config.yaml
n_layer: 9
d_model: 512
n_head: 4
n_kv_head: 1
head_dim: 128
d_mlp: 1728
vocab_size: 32000
activation: "geglu"
norm: "rmsnorm"
norm_place: "pre"
norm_eps: 1e-06
positions: "rope"
rope_base: 10000.0
rope_fraction: 1.0
qk_norm: false
attn_scale: 0.0884
bias: "none"
tie_embeddings: false
parallel_block: false
init: "normal"
init_std_qkv: 0.0192
init_std_o: 0.00453
init_std_up: 0.0192
init_std_down: 0.00247
optimizer: "adam_atan2"
lr: 0.000714
beta1: 0.9
beta2: 0.95
weight_decay: 0.29
lr_head: 0.005
grad_clip: 1.0
warmup_steps: 241
schedule: "cos"
final_lr_fraction: 0.03
batch_tokens: 65536
seq_len: 512
doc_mask: true
train_tokens: 479800000
steps: 7322
dataset: "wikipedia_en"
Each number is 50 + 15 x the weight over its row's rms, rounded and kept within 0 to 99. Layers, rows and columns count from 0. The size before them is the row's rms in percent of the matrix's.

# up: layer 4 MLP up, 1728x512, rms 0.041, rows 1524-1541, columns 128-255
# down: layer 4 MLP down (transposed), 1728x512, rms 0.0377, rows 1524-1541, columns 128-255
# gate: layer 4 MLP gate, 1728x512, rms 0.0391, rows 1525-1542, columns 128-255
up1524 102:35 39 22 50 37 42 69 34 41 88 51 67 76 57 76 50 58 43 39 62 29 40 18 53 75 60 45 54 67 29 56 53 23 47 64 44 41 43 59 59 34 57 27 63 56 83 47 24 39 65 62 49 48 16 28 22 38 44 63 63 73 52 41 63 38 30 59 37 69 12 54 29 41 37 40 40 30 61 61 64 48 31 42 58 79 27 51 60 66 61 29 21 32 51 54 42 05 58 37 70 47 59 80 50 29 39 54 63 75 33 36 53 41 60 38 51 44 47 70 26 34 48 37 37 56 40 58 28
down1524 100:41 51 36 29 32 52 74 41 56 44 77 52 62 62 66 61 57 62 57 69 46 46 25 85 48 51 47 50 67 24 31 54 49 33 45 43 20 27 40 50 38 50 00 65 70 56 35 40 57 48 49 40 63 47 59 28 36 60 55 53 42 60 31 63 50 54 63 42 99 27 49 48 38 62 61 49 38 46 42 18 71 21 34 44 38 64 49 47 77 51 52 47 52 35 72 53 56 40 45 43 62 56 22 24 21 56 61 53 59 50 43 31 32 58 15 24 26 69 51 62 35 79 39 66 47 73 16 65
gate1525 094:32 29 47 29 44 49 70 75 25 50 36 28 54 69 40 53 24 39 52 66 55 18 45 66 38 32 39 50 58 45 67 48 59 58 59 50 39 34 46 41 35 49 52 32 52 53 48 31 65 58 49 61 44 65 22 35 59 31 61 55 51 49 42 31 41 25 47 60 75 15 40 31 44 37 65 52 39 38 14 75 21 20 59 52 01 57 41 56 26 33 50 60 53 41 32 53 66 54 53 63 63 55 55 47 52 52 53 59 15 57 35 47 61 68 44 55 48 15 78 69 56 50 48 41 78 49 53 81
up1525 096:69 40 32 21 52 68 49 41 62 20 65 53 57 67 34 62 61 34 44 83 52 34 14 16 23 68 63 55 69 63 50 61 57 44 33 61 48 35 50 45 44 40 26 16 57 72 55 38 44 54 38 53 63 69 47 74 46 34 75 44 37 58 39 57 55 54 35 46 73 40 73 48 45 67 48 21 60 43 16 37 17 63 57 40 47 33 60 50 41 39 30 66 56 57 29 26 56 52 45 59 38 48 63 49 65 36 38 57 34 32 62 79 46 49 48 69 33 56 57 26 62 49 17 71 66 42 55 56
down1525 098:40 55 33 67 51 72 43 74 36 62 63 27 84 38 51 51 51 59 41 22 46 72 60 65 47 33 46 61 25 35 69 50 44 45 58 56 50 51 45 23 44 48 19 40 70 30 35 64 60 52 51 38 68 36 66 32 72 42 43 46 54 54 50 49 41 71 51 53 25 49 31 27 62 49 60 31 61 21 33 25 51 57 42 46 43 50 32 41 59 91 53 54 79 49 38 89 40 14 70 30 63 44 14 52 44 75 50 36 56 89 51 53 38 66 46 45 56 24 43 68 29 62 53 46 30 08 55 42
gate1526 106:75 33 58 33 38 60 42 82 50 61 55 64 70 49 54 67 60 41 54 27 53 47 61 66 25 35 48 35 51 44 57 22 45 27 43 48 21 61 82 42 37 53 42 42 38 49 42 63 46 87 51 56 61 56 41 67 50 58 40 29 98 55 70 44 54 45 62 37 54 37 51 52 58 17 69 45 57 39 29 63 67 69 59 56 53 54 44 59 69 50 56 49 30 43 52 41 39 33 82 37 58 51 45 29 86 83 41 28 60 36 42 63 45 60 25 74 47 66 69 52 27 49 59 56 62 47 44 65
up1526 106:77 38 53 16 70 64 53 49 60 37 48 46 59 78 57 56 63 40 49 58 70 51 54 50 70 21 57 28 46 48 49 17 60 49 33 38 48 62 64 54 58 39 29 48 52 31 62 42 67 66 49 50 46 61 49 65 52 45 45 46 26 69 52 40 75 51 51 82 61 30 41 44 35 42 62 29 15 44 42 42 42 84 55 34 51 39 58 45 71 65 54 31 58 54 64 28 55 54 54 58 62 35 76 40 71 68 28 72 57 33 29 64 66 61 53 77 64 52 54 15 62 32 38 63 63 33 61 54
down1526 104:74 76 35 35 44 40 77 84 57 44 56 23 56 20 50 50 47 59 59 57 62 56 46 55 52 50 66 60 28 69 63 44 41 62 72 70 52 72 66 40 39 62 62 58 52 54 56 47 45 22 38 47 62 49 43 52 29 49 58 51 59 46 54 66 46 53 60 63 50 52 40 48 46 51 64 75 63 50 57 51 52 81 27 52 38 32 43 37 58 51 29 27 53 45 80 64 71 32 52 59 52 33 51 60 49 44 32 53 66 57 46 42 42 45 29 37 59 37 24 88 52 35 62 45 59 23 55 35
gate1527 097:29 31 59 48 54 43 31 55 41 54 48 48 43 39 56 70 64 50 88 37 43 54 71 53 55 36 50 30 54 50 57 04 56 41 33 44 22 40 76 53 47 31 85 45 42 55 47 53 46 88 55 52 45 54 67 50 38 28 45 44 55 32 68 57 27 28 54 32 45 55 46 48 16 21 27 67 40 54 37 56 65 86 39 53 63 55 39 54 71 45 42 43 54 71 40 85 63 53 37 53 54 40 33 26 63 44 47 69 39 43 53 54 67 56 71 60 14 31 51 34 61 82 55 67 25 78 47 54
up1527 097:47 48 51 32 46 52 33 21 28 68 35 48 52 32 55 27 19 40 56 46 52 30 46 34 72 42 09 27 80 61 13 50 58 48 38 56 27 49 40 78 58 33 67 44 56 66 59 61 34 61 39 59 34 47 50 60 48 30 45 33 60 41 41 50 50 43 47 33 67 71 37 08 33 46 73 42 70 58 31 29 45 54 52 39 49 55 58 72 43 57 33 26 65 35 51 29 63 37 34 56 38 76 53 53 39 34 50 49 61 14 39 58 45 38 86 50 46 62 64 53 60 60 47 43 56 51 44 70
down1527 098:40 47 76 45 51 63 41 54 52 49 44 42 72 83 53 42 63 50 61 57 40 49 57 75 44 53 40 59 34 41 38 55 81 49 22 29 18 58 87 57 30 57 14 37 32 39 49 47 45 33 61 36 59 52 67 60 40 82 50 48 39 38 47 51 50 69 51 51 54 40 67 53 76 47 23 48 59 56 47 50 48 55 35 26 30 72 93 68 57 51 46 60 54 33 59 50 38 27 47 74 42 71 38 59 69 59 66 05 58 55 53 48 62 31 48 56 58 55 62 49 32 68 61 32 78 70 37 34
gate1528 092:25 59 24 39 72 38 19 69 54 61 61 36 61 69 35 47 28 81 57 36 59 34 58 52 66 56 62 54 34 39 72 35 39 33 42 27 35 66 31 50 79 55 50 52 61 47 52 59 55 33 29 59 67 31 54 40 54 53 61 73 44 43 76 50 54 46 96 46 38 66 61 41 65 54 59 58 48 58 66 63 72 49 28 34 52 57 31 63 52 45 53 46 43 42 38 57 61 57 42 20 38 59 44 46 47 35 83 41 69 46 67 57 50 61 38 52 55 63 66 55 56 36 46 34 74 60 74 44
up1528 095:45 61 44 29 60 48 50 54 69 76 48 68 53 69 44 44 70 84 44 26 74 42 63 52 45 40 70 50 66 24 60 65 40 24 36 56 56 42 42 30 41 27 48 51 45 62 45 36 48 28 68 48 48 28 61 50 44 37 44 31 33 45 42 67 35 37 39 63 23 37 58 36 30 38 33 43 62 46 56 50 64 24 74 47 48 48 57 67 62 27 71 62 57 55 57 42 18 57 47 32 45 34 53 52 70 14 51 38 63 71 43 79 46 32 44 38 61 41 47 48 34 41 75 50 53 42 37 57
down1528 096:66 22 58 49 61 61 65 47 62 34 58 46 50 53 64 61 50 21 49 47 69 29 58 53 49 60 23 44 50 60 24 57 55 68 74 59 56 43 49 39 19 30 32 55 44 71 37 61 43 30 51 38 43 72 40 53 65 67 45 64 54 37 30 59 50 41 39 60 51 11 67 52 55 47 14 35 39 29 38 32 60 42 74 62 48 39 68 44 31 40 57 31 77 64 76 68 71 52 42 62 64 36 61 47 36 48 05 41 48 52 36 59 34 52 45 34 36 67 56 53 54 32 68 86 62 45 46 76
gate1529 094:40 30 54 46 43 47 57 38 37 59 28 69 42 60 62 41 20 62 63 47 37 71 45 35 49 31 39 60 63 42 47 65 39 64 55 50 42 82 49 76 49 41 87 31 34 52 60 76 45 53 54 36 33 28 16 41 67 64 46 68 78 65 48 60 62 45 46 42 70 39 55 62 56 33 40 65 13 72 53 45 56 31 74 45 54 65 55 44 57 34 59 29 27 38 22 53 78 41 49 45 56 65 14 55 29 67 35 54 25 46 25 56 50 48 32 31 64 57 39 52 93 54 34 43 29 72 60 58
up1529 094:54 71 48 61 86 63 71 68 40 56 39 65 36 49 48 56 59 45 47 53 65 69 34 62 51 54 44 57 65 66 51 67 55 45 36 72 54 60 27 33 60 66 55 57 48 62 50 40 52 50 67 46 27 47 67 42 45 45 62 38 67 64 51 54 52 56 58 70 58 59 65 42 56 62 54 64 51 34 38 35 57 62 23 68 79 93 85 26 68 74 36 62 66 45 43 29 55 48 54 61 54 28 37 51 42 57 29 54 52 62 85 39 42 58 78 68 53 29 54 50 50 61 23 30 61 50 55 59
down1529 094:52 63 61 56 56 62 57 51 59 38 34 50 36 30 72 80 55 50 77 66 29 58 64 56 55 39 44 49 54 56 68 64 36 38 30 22 71 44 48 42 41 70 51 58 35 91 63 49 51 48 34 53 81 56 16 37 42 55 59 27 38 47 61 71 59 87 33 59 38 43 55 52 64 34 54 57 21 43 46 45 46 47 55 43 61 81 28 45 48 45 57 46 40 46 26 31 61 03 60 49 75 58 44 40 52 50 41 81 69 64 62 42 50 57 58 58 43 57 46 66 80 74 45 30 43 40 34 50
gate1530 101:68 41 14 38 59 59 23 37 48 54 42 61 12 42 23 44 39 42 45 58 28 50 19 38 32 33 49 55 73 56 51 40 45 54 64 16 39 51 59 39 53 50 58 60 44 52 33 47 56 53 74 73 43 83 33 46 58 58 56 65 35 36 46 48 47 22 65 55 29 52 54 53 42 62 50 41 44 49 43 51 48 49 36 51 52 15 35 65 57 52 44 46 60 74 73 53 69 38 71 33 39 55 95 53 56 52 06 75 47 49 65 44 59 63 72 58 49 53 29 68 40 50 30 78 40 68 57 55
up1530 102:33 51 34 43 45 36 42 48 39 48 50 71 78 37 52 48 31 69 59 52 39 44 48 75 73 60 57 21 50 30 49 47 72 57 64 57 64 46 58 59 43 53 44 33 18 53 61 50 62 33 63 53 61 46 43 51 79 75 37 62 68 52 45 14 63 45 48 34 66 47 81 52 71 38 32 26 75 39 56 63 40 45 84 47 74 50 56 37 67 80 48 61 50 09 58 38 18 34 50 48 61 74 58 37 40 41 73 64 60 55 68 77 20 85 37 63 54 81 62 62 42 76 54 79 62 61 44 61
down1530 102:27 58 32 52 46 30 47 66 69 82 86 45 42 67 25 11 56 82 71 76 50 45 30 57 68 67 63 44 74 69 35 12 37 57 37 71 56 57 50 58 65 62 63 49 45 56 56 64 36 69 70 43 50 55 31 41 52 41 41 58 57 17 40 59 19 58 65 38 32 33 58 51 46 35 56 80 45 39 45 43 53 67 68 67 33 21 54 45 83 55 43 59 30 81 69 34 26 51 62 54 56 77 64 29 65 47 51 48 61 60 46 47 52 40 40 51 66 70 49 38 05 33 37 76 37 59 56 65
gate1531 106:37 32 20 66 60 84 47 52 33 57 68 82 51 50 22 62 55 47 57 49 60 60 38 63 30 39 51 40 55 63 73 76 26 64 39 49 54 37 57 65 45 71 49 36 67 32 37 30 69 59 24 41 24 65 50 33 37 31 51 51 60 62 49 49 52 76 38 42 48 62 48 43 41 42 42 39 69 61 36 66 57 68 71 47 43 38 46 37 79 69 39 43 63 60 29 32 48 41 51 71 47 67 50 57 55 46 54 46 47 33 69 61 37 57 41 54 54 41 37 48 51 44 36 47 46 49 60 52
up1531 104:40 89 46 48 29 59 43 69 35 70 55 59 59 53 58 74 55 55 44 53 55 59 59 40 45 64 42 56 50 46 62 33 43 36 31 44 60 25 53 34 46 40 42 56 55 68 48 72 35 50 55 54 34 29 36 40 44 51 44 56 47 15 48 71 44 55 53 38 48 25 50 48 25 27 44 56 69 51 81 46 37 58 35 66 56 20 47 50 44 49 61 60 57 48 24 38 40 51 49 68 55 57 34 35 41 25 67 41 14 58 49 24 50 50 48 93 75 62 44 59 30 68 58 81 51 78 60 39
down1531 106:41 56 20 49 48 58 47 33 50 39 29 61 54 34 42 42 52 78 47 67 58 54 33 38 59 52 44 62 36 27 57 34 66 88 35 77 21 58 41 46 55 27 39 41 38 38 52 51 56 63 50 33 42 28 37 55 27 32 57 20 64 59 70 43 28 52 69 87 35 47 59 83 35 54 59 67 56 47 56 53 39 55 74 59 54 61 16 57 49 60 69 58 47 32 45 47 46 14 51 49 43 37 58 20 47 92 49 54 59 48 43 46 46 66 67 20 28 43 38 45 45 52 50 10 61 61 75 45
gate1532 094:54 29 57 37 50 33 55 61 45 58 36 62 45 46 53 56 49 57 45 64 40 45 44 26 26 46 59 39 85 05 62 26 41 18 52 37 59 34 64 36 33 66 40 31 39 59 48 74 78 61 44 67 50 65 25 69 57 78 42 43 46 63 64 48 45 37 60 13 48 45 54 49 55 26 73 77 42 26 30 88 48 42 77 66 69 53 48 58 54 69 84 49 47 53 64 66 64 58 47 62 54 74 27 27 49 46 20 49 58 59 27 56 69 26 41 65 51 60 55 35 63 47 35 56 57 57 58 73
up1532 099:39 33 43 53 33 60 46 40 62 76 52 42 54 53 31 21 37 48 71 44 67 51 59 54 78 76 69 49 46 74 28 33 54 33 21 56 45 42 37 70 37 34 22 36 52 62 64 43 20 62 29 35 60 52 50 65 31 37 63 75 56 42 20 37 63 55 47 75 54 53 69 43 52 55 67 18 45 78 54 48 42 38 77 43 57 49 55 63 46 64 60 76 49 64 28 79 49 58 42 51 41 28 75 41 48 75 40 25 41 38 68 29 55 56 55 39 54 51 65 76 39 28 48 79 40 59 62 22
down1532 099:31 70 52 45 56 61 55 36 45 52 46 60 40 71 78 54 78 49 67 38 45 60 14 47 68 25 33 48 57 54 28 48 41 71 82 80 35 16 44 91 47 30 58 48 49 48 79 55 73 54 70 40 36 60 38 39 43 57 45 35 62 78 44 50 68 59 61 74 58 52 43 30 38 19 50 54 59 59 52 67 63 49 59 56 61 50 81 72 39 56 34 26 43 45 51 54 60 56 60 44 70 44 54 49 57 45 31 56 40 56 35 25 64 42 57 55 54 52 68 40 75 53 48 72 45 56 69 46
gate1533 103:39 47 55 39 67 53 23 42 40 57 59 84 56 67 46 55 54 60 59 74 08 47 63 73 32 26 63 52 49 63 73 41 50 46 44 48 86 41 63 35 31 65 32 37 42 47 41 50 62 18 46 75 38 45 31 65 30 50 42 57 51 50 63 63 67 50 52 43 50 44 41 15 85 53 67 50 40 59 52 72 52 38 51 67 34 61 58 53 39 66 69 23 53 44 42 57 23 18 70 48 38 61 96 38 41 22 50 63 51 30 67 59 67 37 53 62 67 57 50 46 49 82 18 60 60 60 69 50
up1533 106:41 67 68 53 66 46 39 53 52 12 62 40 55 73 57 52 61 61 42 65 55 81 64 86 58 30 56 70 60 85 66 72 12 70 43 40 71 55 39 32 46 72 50 56 57 31 58 54 65 28 29 59 51 36 17 52 44 47 43 41 63 73 38 41 70 54 55 65 49 41 72 04 80 63 51 65 60 68 67 61 29 50 42 59 49 51 61 37 37 42 68 48 68 60 26 57 53 37 81 63 56 57 77 46 19 41 84 71 34 40 88 42 45 53 40 41 62 50 53 56 36 70 31 64 55 63 47 52
down1533 102:65 62 44 46 37 46 69 43 52 66 70 34 44 41 72 49 48 25 47 66 60 50 57 40 58 45 58 17 43 63 70 44 46 62 59 30 45 30 55 38 56 81 47 33 60 48 54 62 29 71 50 50 50 83 42 58 61 37 57 61 68 49 37 47 58 49 53 49 47 60 55 35 57 38 53 58 47 50 71 41 52 66 78 55 65 44 39 44 36 48 57 65 77 57 50 46 67 66 62 31 65 46 66 34 56 45 56 30 47 43 66 34 47 55 35 65 46 53 56 74 47 38 30 44 27 24 85 24
gate1534 100:53 62 81 70 38 57 43 48 42 57 53 74 68 54 35 37 48 31 72 34 25 52 43 61 47 45 39 63 48 51 92 69 59 48 56 19 55 59 68 75 57 65 54 26 96 40 50 55 44 56 71 45 59 41 72 73 23 38 59 44 28 62 57 32 67 48 71 44 65 46 55 24 33 29 38 30 48 55 48 81 64 62 32 41 60 52 48 25 75 47 24 51 47 44 50 67 41 30 59 33 37 49 46 47 69 15 46 51 59 62 69 37 46 54 56 56 35 61 41 48 36 71 42 61 36 58 60 21
up1534 097:32 36 47 10 38 51 60 32 55 51 72 51 62 53 43 57 66 61 39 40 26 63 48 50 63 53 44 37 34 44 44 51 69 48 37 71 59 28 52 64 42 88 75 23 62 76 41 20 44 74 57 63 55 56 36 32 25 26 41 51 57 65 23 24 38 72 53 50 53 57 62 62 63 52 64 18 64 71 37 31 87 41 59 62 68 25 45 48 54 75 46 34 43 53 64 46 29 41 49 41 54 63 36 45 77 53 50 55 64 51 58 26 51 56 47 37 76 62 43 39 24 68 37 48 45 44 57 62
down1534 101:52 48 57 43 58 57 68 38 61 50 37 67 46 47 16 42 48 36 47 58 00 36 39 68 26 74 27 64 47 31 66 74 45 37 49 20 52 53 33 25 66 67 33 24 69 33 78 51 55 51 76 42 16 65 41 63 34 59 42 29 76 62 74 75 64 51 30 60 42 43 77 36 42 30 42 34 40 75 55 36 62 62 41 58 68 47 55 54 42 39 33 66 31 41 51 51 28 47 70 50 58 71 39 50 64 44 34 40 45 48 72 26 41 65 35 39 49 48 60 44 60 57 37 54 52 62 52 59
gate1535 104:40 52 67 64 51 60 63 71 53 51 31 41 63 55 52 46 33 57 69 57 33 40 18 40 60 62 58 46 51 51 62 42 60 41 46 45 56 56 59 40 61 49 52 49 58 54 52 66 36 42 55 43 54 67 41 38 25 52 55 43 35 62 50 62 62 42 69 37 63 61 29 32 19 31 57 75 27 31 58 45 71 61 36 46 41 53 34 61 32 32 28 32 49 75 30 67 48 34 73 52 50 61 53 34 71 48 65 46 51 36 30 52 56 22 45 61 58 68 46 14 31 35 59 32 49 38 92 71
up1535 104:57 42 61 77 42 29 68 59 73 47 53 57 69 59 57 65 92 67 42 76 34 55 71 30 46 44 02 79 26 84 47 53 55 44 57 43 53 49 50 44 63 37 57 64 22 58 40 58 59 45 52 66 49 64 45 56 93 52 54 49 44 41 52 55 56 50 68 55 44 34 42 71 83 38 45 54 64 44 57 53 46 49 35 52 48 38 54 50 41 32 15 56 65 30 74 27 47 68 42 72 49 55 44 50 43 35 23 44 51 47 46 85 40 66 59 43 53 44 66 62 69 78 24 76 59 46 19 28
down1535 103:53 52 71 82 31 65 55 59 56 55 29 44 67 73 67 51 45 64 55 56 47 53 52 69 40 60 64 60 45 31 77 92 54 57 40 40 51 53 34 44 30 48 62 24 68 47 40 73 44 64 55 42 48 38 56 58 76 35 23 39 61 52 80 60 15 46 76 67 40 36 44 58 39 51 29 56 72 24 70 25 41 44 60 61 52 99 51 50 19 46 19 55 49 45 59 66 68 59 38 47 36 42 68 41 56 45 05 35 48 55 81 65 47 20 59 30 46 62 37 41 73 71 32 56 28 63 56 54
gate1536 108:53 23 33 54 36 57 59 56 35 44 75 45 57 53 60 46 52 81 84 34 60 59 25 58 25 34 59 23 31 47 58 42 59 60 67 38 80 40 60 57 69 82 50 66 48 34 40 54 49 73 79 65 73 51 59 42 95 56 72 63 37 46 51 42 44 82 28 42 30 30 62 49 45 50 38 57 31 49 63 52 59 57 47 40 47 35 52 57 44 72 48 26 41 43 69 10 41 33 36 73 28 44 50 71 36 39 56 31 80 52 62 43 57 37 56 94 58 74 42 60 48 56 38 41 35 43 44 64
up1536 114:34 70 49 69 41 63 27 24 37 40 68 44 55 42 44 57 34 18 43 30 48 47 20 62 36 75 35 24 38 40 47 17 56 53 47 57 86 46 42 62 58 61 40 62 63 47 41 63 37 43 43 46 69 45 55 64 51 42 61 67 56 46 68 43 49 46 37 65 55 24 56 34 78 43 28 43 41 32 37 60 58 46 54 33 69 74 54 50 36 47 33 41 55 61 42 36 62 60 70 16 52 65 59 60 52 41 45 53 89 61 82 55 47 68 32 67 30 66 62 21 50 24 52 45 46 71 55 48
down1536 107:65 24 35 60 63 65 65 37 41 41 85 51 61 87 74 52 44 55 62 59 50 23 42 41 58 59 64 49 29 56 40 00 57 13 59 58 65 64 48 51 74 42 51 50 42 36 38 25 50 35 52 46 51 47 50 70 41 48 30 42 35 61 51 52 23 68 52 34 52 35 41 43 51 41 61 50 61 63 63 53 58 56 55 50 37 26 53 20 64 41 50 66 50 48 57 47 53 67 68 79 40 65 53 31 48 67 45 66 63 41 35 66 54 43 48 44 63 52 43 72 41 57 29 37 41 34 43 67
gate1537 095:88 43 45 55 53 37 24 68 49 53 62 50 57 64 67 72 39 46 47 52 48 20 59 52 29 42 53 51 68 46 63 08 33 64 66 41 43 58 32 37 51 56 66 50 59 88 57 73 60 70 63 78 56 58 74 36 50 70 53 57 59 40 78 64 73 25 61 33 66 54 42 37 67 73 52 52 55 43 24 55 44 74 46 39 54 51 52 21 54 40 34 66 50 34 73 60 47 72 34 44 46 59 71 39 46 36 53 35 48 70 42 64 58 67 49 62 54 56 74 51 40 30 59 45 34 41 50 45
up1537 097:58 74 46 36 66 64 55 61 52 42 34 40 49 39 78 76 48 38 48 53 35 31 59 51 36 47 56 59 59 55 54 40 50 28 31 51 57 37 36 33 35 59 41 62 51 60 54 48 47 80 48 32 35 25 45 42 37 65 61 61 36 52 55 62 45 34 32 58 66 25 67 51 64 65 49 57 51 54 59 37 39 41 31 56 16 51 54 27 29 31 23 50 52 26 51 72 41 65 34 46 56 52 76 70 38 41 55 53 33 66 61 70 48 44 43 43 54 66 58 51 65 28 61 62 54 50 41 53
down1537 097:26 70 30 33 41 66 60 56 72 67 42 93 48 40 49 39 34 56 49 60 60 51 16 51 63 60 61 63 44 35 38 65 64 56 90 53 51 38 48 28 64 50 74 28 53 59 75 45 50 28 52 37 41 63 37 61 54 32 66 55 40 61 51 59 56 73 42 44 37 76 74 71 56 51 33 69 47 58 92 55 45 45 64 48 75 72 42 59 34 34 40 61 27 70 42 55 55 52 52 48 64 44 36 26 36 63 44 63 88 41 41 42 59 38 49 31 55 52 59 20 62 38 64 22 25 26 61 22
gate1538 097:61 30 48 57 72 44 52 50 42 56 55 78 21 37 64 56 45 45 68 64 37 39 69 56 34 31 46 27 73 65 67 23 65 42 56 42 33 42 71 27 34 29 62 56 32 33 61 58 56 87 60 57 64 64 40 54 97 48 36 45 61 39 45 67 35 33 44 47 36 32 37 43 52 32 44 71 44 47 63 13 51 32 88 47 40 59 50 36 37 61 70 39 38 47 30 37 71 56 60 40 37 22 54 23 46 71 33 68 67 75 70 39 61 79 49 46 61 86 49 62 48 55 28 77 61 52 43 74
up1538 102:44 29 80 61 33 27 44 79 96 44 61 58 47 70 22 45 53 49 27 77 49 51 48 39 50 47 41 77 16 26 48 71 69 37 71 42 61 73 66 58 77 53 63 30 18 53 80 23 57 27 46 47 31 67 40 37 39 41 39 52 61 71 57 38 52 22 51 47 69 82 64 59 49 60 51 62 44 70 54 72 41 50 54 48 56 46 40 49 51 48 35 60 66 46 31 80 36 35 28 61 55 68 24 67 43 35 53 41 50 14 33 45 26 19 41 59 43 50 49 55 70 41 54 44 39 40 39 47
down1538 098:49 54 56 32 66 21 44 48 36 44 46 42 26 41 55 58 84 61 43 43 24 44 67 48 37 48 49 38 38 63 55 20 60 36 48 38 71 59 48 35 30 47 82 33 33 38 63 47 61 63 37 29 67 38 37 59 70 66 31 23 56 69 34 33 64 72 33 61 47 36 70 69 44 39 43 46 20 78 47 30 67 44 63 43 58 58 30 61 75 58 43 60 28 19 46 43 69 43 49 73 63 50 48 56 66 55 29 57 75 22 40 54 78 67 66 34 54 45 14 75 67 35 44 31 61 54 58 41
gate1539 102:65 71 73 76 37 53 27 59 43 47 40 76 52 49 63 45 24 69 53 61 39 42 40 29 29 42 48 06 41 41 56 35 42 35 64 45 73 62 35 47 55 44 88 61 46 74 63 71 35 44 80 48 36 31 57 31 59 26 63 60 72 47 76 32 54 31 66 33 46 68 32 51 64 61 41 67 28 64 62 56 30 47 46 25 62 61 50 59 19 69 40 39 38 39 60 70 47 40 36 45 42 19 64 60 56 43 66 55 53 38 80 66 53 48 43 48 51 47 62 76 52 69 50 45 37 89 32 64
up1539 100:69 72 46 53 56 73 19 39 48 57 63 20 34 38 70 50 31 62 49 48 28 54 43 63 47 33 38 69 53 39 38 33 69 58 85 57 56 67 59 12 32 56 48 39 53 41 50 60 44 88 57 59 54 33 52 42 63 58 48 46 42 59 24 60 51 33 70 45 51 35 52 65 75 40 50 62 51 51 55 56 27 30 87 73 49 46 56 67 67 12 79 70 55 60 44 38 52 22 69 58 48 70 41 49 19 57 58 30 50 29 64 50 56 55 42 65 33 41 43 49 49 46 37 47 36 51 54 53
down1539 101:61 35 46 65 48 50 48 66 36 42 63 68 39 29 51 43 28 70 52 24 54 43 29 38 53 42 46 39 57 66 55 24 49 72 46 73 68 69 53 70 78 26 86 71 90 38 38 74 60 36 24 39 43 31 53 29 56 70 17 45 46 56 45 34 89 73 54 28 54 64 27 42 40 35 46 36 44 42 44 66 60 52 38 41 65 35 63 34 47 46 36 56 42 49 72 46 72 59 35 74 40 35 57 45 43 28 71 49 30 37 61 51 41 50 28 47 57 44 45 68 36 43 74 54 13 66 47 45
gate1540 097:46 45 46 75 73 55 73 53 29 34 78 45 52 47 49 70 53 55 50 38 64 38 54 49 73 51 75 45 34 66 47 28 14 63 48 18 27 54 55 49 67 47 50 45 56 43 80 68 56 47 29 49 57 39 62 39 65 41 13 35 39 56 44 44 60 41 65 50 61 13 68 36 31 39 43 52 31 41 40 51 34 61 70 54 32 56 79 30 58 43 68 70 37 57 40 37 50 54 85 48 52 39 63 58 50 39 56 40 36 60 38 61 85 82 72 47 40 42 63 48 44 35 53 34 44 37 67 54
up1540 092:48 57 45 65 65 44 46 55 45 49 60 47 66 74 54 86 42 62 61 45 22 57 31 57 74 48 55 52 44 73 66 46 30 98 76 37 36 41 75 45 40 59 32 62 32 61 64 45 35 11 46 69 26 50 58 47 46 51 67 68 58 61 38 24 56 38 59 50 49 31 48 23 61 22 31 52 53 54 52 32 60 44 58 54 73 41 43 35 32 29 48 53 44 69 31 59 77 41 69 31 32 64 71 56 57 49 48 74 45 62 48 49 44 73 51 37 33 57 81 59 24 67 61 49 24 23 51 26
down1540 094:52 64 62 24 26 45 48 52 73 28 52 41 57 40 38 52 47 51 68 38 65 44 53 42 26 46 64 41 30 23 37 66 72 40 39 93 77 88 09 78 68 59 51 40 55 33 28 42 56 78 62 44 39 52 43 57 44 70 57 72 56 39 60 58 42 82 51 61 28 78 39 66 49 68 62 49 56 54 41 49 51 41 57 38 40 48 00 59 49 58 45 46 54 69 61 59 31 62 45 56 60 35 62 63 50 54 67 47 50 55 50 46 60 43 44 58 49 49 27 43 65 45 42 33 47 67 64 66
gate1541 092:54 48 80 62 72 31 37 57 53 60 43 59 50 50 53 52 79 51 50 50 23 38 54 81 51 48 71 27 24 57 72 43 54 56 56 39 76 89 51 57 59 34 72 57 01 51 44 51 76 59 42 62 49 39 34 45 51 57 25 33 61 56 54 68 56 56 60 34 57 27 37 29 54 55 59 45 13 51 54 61 59 52 34 49 51 48 57 62 39 64 43 36 34 58 36 69 42 59 45 53 46 96 50 55 46 51 50 54 59 45 45 55 42 55 49 73 67 67 61 47 55 55 32 36 42 55 40 43
up1541 109:71 32 46 57 66 25 51 36 46 48 35 62 33 37 68 65 71 43 16 53 51 66 65 80 41 42 51 14 47 31 58 34 42 50 69 66 58 60 28 48 66 19 74 57 40 38 20 61 73 66 38 48 30 13 40 54 46 68 50 43 33 51 58 44 41 67 30 21 60 25 48 40 68 68 29 62 30 56 78 54 54 32 42 54 72 67 55 68 57 56 53 47 34 52 35 54 53 35 51 43 59 80 25 59 38 53 63 66 61 59 57 58 42 39 66 52 75 43 76 53 62 38 56 47 34 30 48 42
down1541 099:53 27 54 45 33 62 41 40 67 61 58 46 27 40 58 42 53 42 27 45 70 77 44 32 45 40 54 49 72 11 34 48 57 70 43 65 42 63 61 80 40 37 55 54 58 38 53 46 57 67 63 37 24 37 54 51 53 59 53 48 30 46 57 38 39 47 29 27 37 46 66 41 62 39 35 67 47 66 56 66 57 20 40 29 49 35 60 48 48 50 61 73 54 42 53 54 50 48 63 49 46 65 20 52 55 46 74 46 32 33 62 67 51 40 59 58 64 43 66 66 35 30 36 55 61 46 72 44
gate1542 104:50 34 47 69 50 33 61 61 30 40 56 63 27 41 78 44 28 39 59 48 21 63 21 30 50 75 55 38 72 54 38 45 27 38 53 45 51 68 62 46 48 49 48 14 32 47 59 65 77 60 62 50 47 54 37 58 45 73 70 66 56 51 62 29 62 23 66 49 72 44 52 57 49 17 94 16 17 49 50 39 62 57 44 54 77 68 53 50 63 36 34 60 43 39 41 44 74 23 55 34 36 73 32 43 59 67 53 64 42 39 32 65 62 79 35 44 24 55 37 33 67 61 43 29 51 57 56 49